Part of a small language model's weights: 14 layers.
Each number is 500 + 25 x the weight over its row's rms, rounded and kept within 0 to 999. Layers, rows and columns count from 0. Numbers have three digits each. The size before them is the row's rms in percent of the matrix's.

# layer 6 attention output, 64x64, rms 0.133, rows 0-63, columns 0-63
092:469500470522514462493472461534512450496468509527565492507531501497534516521479528497487481537493481466513468492525485507500539494535506514520461525525474516555486487479470476512507501508536488
101:525478491484505514513492560504480470486549511529474470481544438509546542494509518547509548472478458526491515496475497516499493530504474501500492475528486494517520477470493493508528488479524482
102:513484503549491506510505519462495468534521515508487487515541487531553530476476500505512548540552518465480486511512476495493519539504489483470509455503500462521496481538537461512537505482497519
085:533512505554516495516517486461483519543493456493513536483464526525560509483492459538498509470504505490465495517505478490519471490523470489480525472448515475509507506475481476538491508490483545
123:493495551498505496493551457457483524486485507570505542487488512495526530519535514485527496461539530505475536489497457485494469485520466499479529510498475478532483498488492485521509502459510476
098:526525485509505512502513507469458501457519551548459485524519485509500505484524444511490498479512480486496524497520466505537472534518514480516511505511488494482510499498473508576467455488459478
080:536523534500499492487518476487496522533550495467461549503464484523507467511442542525485504519525482489493500496493525501512511499447519495516510514474521492464512533483512515439464474483509527
094:544497498501472491542552518514494489497521509523488453505514471450503481472529491538499511518496509490487504457490492436475448503469519509458513513475464467508517492495512517537468504491463506
112:510482559481512490520531505495524533495510480488509518533504505495477502503494482515475478480468494521512572450478516469457460469513501508491465496461449489455491512519467493474458508500500511
105:488494524522482550528558465498541505498521484493511483486476505487482506456508493479502513475515510523518463527463521484488473439429496515492482531492504506486522532450495529486495494479525501
086:542530458473538542490437505516477482490489471472478535464512486469474476490489512496494509489520508505508485510497554522513523565507527478547499517509514501526525503520505544489529480497496500
091:475517492499526496472511490532455512471480503456547505496478514512524523518551498496489467477511481515523508543502523495483523467458470537483529492554525548504458484486485468491471521495525503
096:512507481493498507519492442477591516523491491483475518515508509430493452513458503490529508530497546500489478487479498504516464494511540489523475527501477471501516489506478517491527511511515476
110:550493528513520507538473482519508523524527488490474528506459489499475460526489515464509463531452493464479527485478482496494459510502493511482522474439465477484503482510480544471505476485464496
094:453494500498536477485469457502537461493504476507530479497491488535496509484450531476506522536540507460499473532459504514517502496463483500514499456530492514523523465509490508485543523447506490
070:529493513523507431494516475524513517500527532495473508519467545498460475502489529491513491462484516459489485471477507545527531510494494439469485487494533507515525537506472487497502477533459491
093:521559497519506523501504490503533491496498478458536487467499462530448530487489499544443537480518507496515471482507498490542547524531507489514479524524511531494505492484526511480466509494515549
099:480492489472529537505510472492488502473469547509502479520532516473515526514469539503512453480532491515512531501467501504493516502451500525513493503574482481503503510508519554439517491518523473
077:491541461434469465499480488483531518483524514474506541487521537526502524505557479490493449528496509469504491538547506514493531503506516504530502537524530481532508493481522496500501471526496493
102:440498464504496499455501547465478499498489511517508493527481523518500516487518450489538470485500489482481508517540490464504508522517499497525499517500509497486519538502545520578508466530457509
092:558486456475519547520518498520526486457490491490500461488520499496525460500490470493504447475471503509491480521479520453466501495512515514533527507502517461471551482512466534499483488528489479
099:501484474510484481493536486515488538514551456491526477510496474498480479506517504483545537493474521452497534466494488437483470512507468496441488509472494490508509517507458520529540476475487498
105:518458543494539482513534502524473524511486503549496465536477498468480506490524535496518507548510470489518527474466503477461475467429468525488502493478488484484510518485480512499491526477476486
101:511479469479518535493490502484522492495451465500487504497484526501481457518482480411497438524487452539521500514508491496494517527535515521501512494500509493497473515535490521500548488532474485
112:475509467466509507484503492495502527532497487476517510475502480562487538492513517440536487533521526536532489517542475524531521528518487505468522498489524544520469486486541472461501494526509514
119:494518516477496552525514479448512450485532524498499481539515527526431506480541486539509522501515504517498513506525487482535480489473517486510528528492500498454505498523545505499464465478470500
086:506531479491455495503517552521456474494530517522503515492477506535519568477551546476507514517471510493490472479489500465478525530500491521490507503502506530544463491501515514450509501469524502
095:549490530536505515493472476503498508524523461461499498461529492546476519524519511513516551465519482511483495510502548512513533524554489490463519464495536504547487520489478484507495468506483524
125:482502473529501527479514530520467523461530492463551453521491480516482507503559480546529495488475520487478487485495507468504463487470493511500523562497507525491490483456496480524469492478500531
103:481473496540501527468512533515455549521537503479512448467512452527476491481480484495530501480531476463471486531512504461501505537498489507490518511482557504532541512491523510523505475502513503
097:533530466467488493490482440506526451527502490496473560486488508469498504472521503504448506501536542519542527486524500485541520517534506488546479526511488496509505498482456491512492529508496509
095:478525494491466490519505488528521495498474488461524459507460503471451522485494553502460492532517546479532499476503468497542470494481517482475485529531491530479474476498472485491535548482514483
106:466491513487475509536501484480523477465484517517528510496517507527538488527483510514521508482465507517493549479477527505460482475515497512503484463540470523497466480533454484461525543481560479
112:478506503502457503466547521501479498485519508547470553551497499517513507503490458553468472472491500503524509509536518475515477483489503486533490533497500479456513500510542495557462509517507502
097:497508495492459466512482560499496517499536523513439553528472474471490498508506547499494497514497534504507454494503418524476506498504516467497496520474483486498504489508510501491518505538456496
131:520496461487475487510492556559473457465502500495507469485506522498527502485528480503517553513432442505488475509504539504462520490526504496525518463492525498501504488477487470470494491520497510
087:572502549495528519537509449498517466555473514484512507461494518508513453493486491492461490482489493512482495526470517510466518493523501502511494461499490531489467504488471543471483512494517541
098:499480482448510469522509500507483561472460473493495501474434486479465479495467490451468519480482508542525485486498482537502495525493523529477481486467520538520476542514516504509506517509512481
093:456542456564506512496496516469504511499477496467495478468493499503465516478491486474499533516477494491500455532518533489509538515514525498520508500469507504520526520464518488562491488526446530
103:466464492508527503490479527508435526494480446460512502524508513533443486499493530489509504508517467516525531479496553523498516488469448510469486476523514523469486523521523489469498505512524505
077:465519533517520510509492486459546471491525516486515488536528564480508507524517513503512482487491533477445508480479499572490517473503520474508497504537514495492478491525505472508437507482487506
141:488482527524491511459490500493525521519515502503495535481527508526512476524500460491547462472469492512445517525493514497482516503551533513514531507483543506533515520518515489566495449532489479
095:473465487505499470511459517524468499514472483535524499511515504495504498540510512492461466567511502486551481476495480487491513473516484504455501508511475482520467482523476437487542550493489498
098:453476509486440495505480522500471467494519533553495510527541502472514541520488520498449494505541502543542510489542480518514513525468498506513496513509493480464530488472508504485535541499506504
124:458496516522472489512490494469532482532481491542480562507488523499532442519482511468541530523475494533511489511474505522469520460534482527489483454502490511520492479523480459509526501476521491
076:523435512492490566505496500478475499507503510484457499487505529490510489532475454471471489473452497523481506536499499498500505524488529485483553496481517514490529485522496542520516458533488456
137:482514492518507468508451497519497487519492496456479502520511485464507487549458516542471491483523497528536485493520504547497495463477496462550449476548496509487511471479497488503501515486558488
090:503527476563475524500541513488457484520504517486525499524469534526513547487504494507496506478499440509526477515490490461491526539520479509507541497474484530468474463488517523492482507528451511
088:517507502528521534486508500490475485498500522499542462521474535482490500496510460524510494487527537494464469505484466506543447537493535475499521575471506501451495489476509505541508505492475521
101:508525490450489461470459509530549485493501514481483483509463458459524479430479500501482541499519510490496477522499464544527507489511489516546498510517470516531502469483535504494524498505524495
105:496514559543481505456487508511484517486468476474496446495499517543453510515527461491488523486568501510506517530518531523536500504530485534469500489527528513503490522513492472518473495471488511
103:509480480520503512495543474507507553495492471513515537453504475548505462493499458464509510499495490538509513498521554461492509489512459551499487451464496516519497545502512502514469486482523520
087:441503527516506451503500495469462505481466492484557493525532522543476506548483488500487527475479495509483481503549494507503528489499520516468544516483550509451491501495510472510464511513490495
084:511493491454431463483506509485507516521497542539439530498506468450528490483511514529480522512513492508536513525544459529535502499488520473514478502526502494493481487501546513518486529514509498
102:533503543480491472484475519498487540531480533526472532507492525509510517450530503473463483544576485513527496515529519527512514510476523531510496467493511491511467536521521476472492507502470512
091:529528514466489514493491530511505494490528526528471428430510480514521455501449467513493510493487500505467482499485489491474502532552497468455513482512535514525509518520486526489506518522508494
130:492480498450525494526502522529505548474495476501526479494506504439515501503501507520504478495471513502501512477476487497474420439465508460477462481489501497470493504536472499472496511515510459
091:519452495497513455510495523509518477503501529523506535499488462488485482518424489489507526484451498520504464473520464533506535500490539464522472495471496477469533504494529545463488492514497482
084:480496514475524554450491491492498503518464488494445509474478528491546513481543506500511487520476527490435501509478523489480508512528491526512541513478507470511539517533548477512537515512514508
084:488521534513505506516500471518543451511457467505492530487518518502467487529512536538496510487544489503507528480499497514519466474518484471496419513503483502471475510507512490465482529508561509
082:520533526489553500501513510469492521542499510521507522471572506516557467527449487497519460476487504500494539496503486510501488495493470479506482482501514437462466506518471488480485483510506497
108:497482471486538450492450479513524476501508504467508485529511478459485520487531539530481487528480484432506521484487533523492517486456501498516469523520439500505522513497472499468528508491509524
090:510520491526493499505448465501558444466495529462508481492506520504484537496491518470522538527493495479479483495487538524522562516521528494516520476542479493534518479483471530476529507497493508
099:489503489498514489516518532518492512495481513550487480506477442447533537486513515525496468525487534421502504491469449493509466498467490509503501545497465509537486485479527520500486513496484489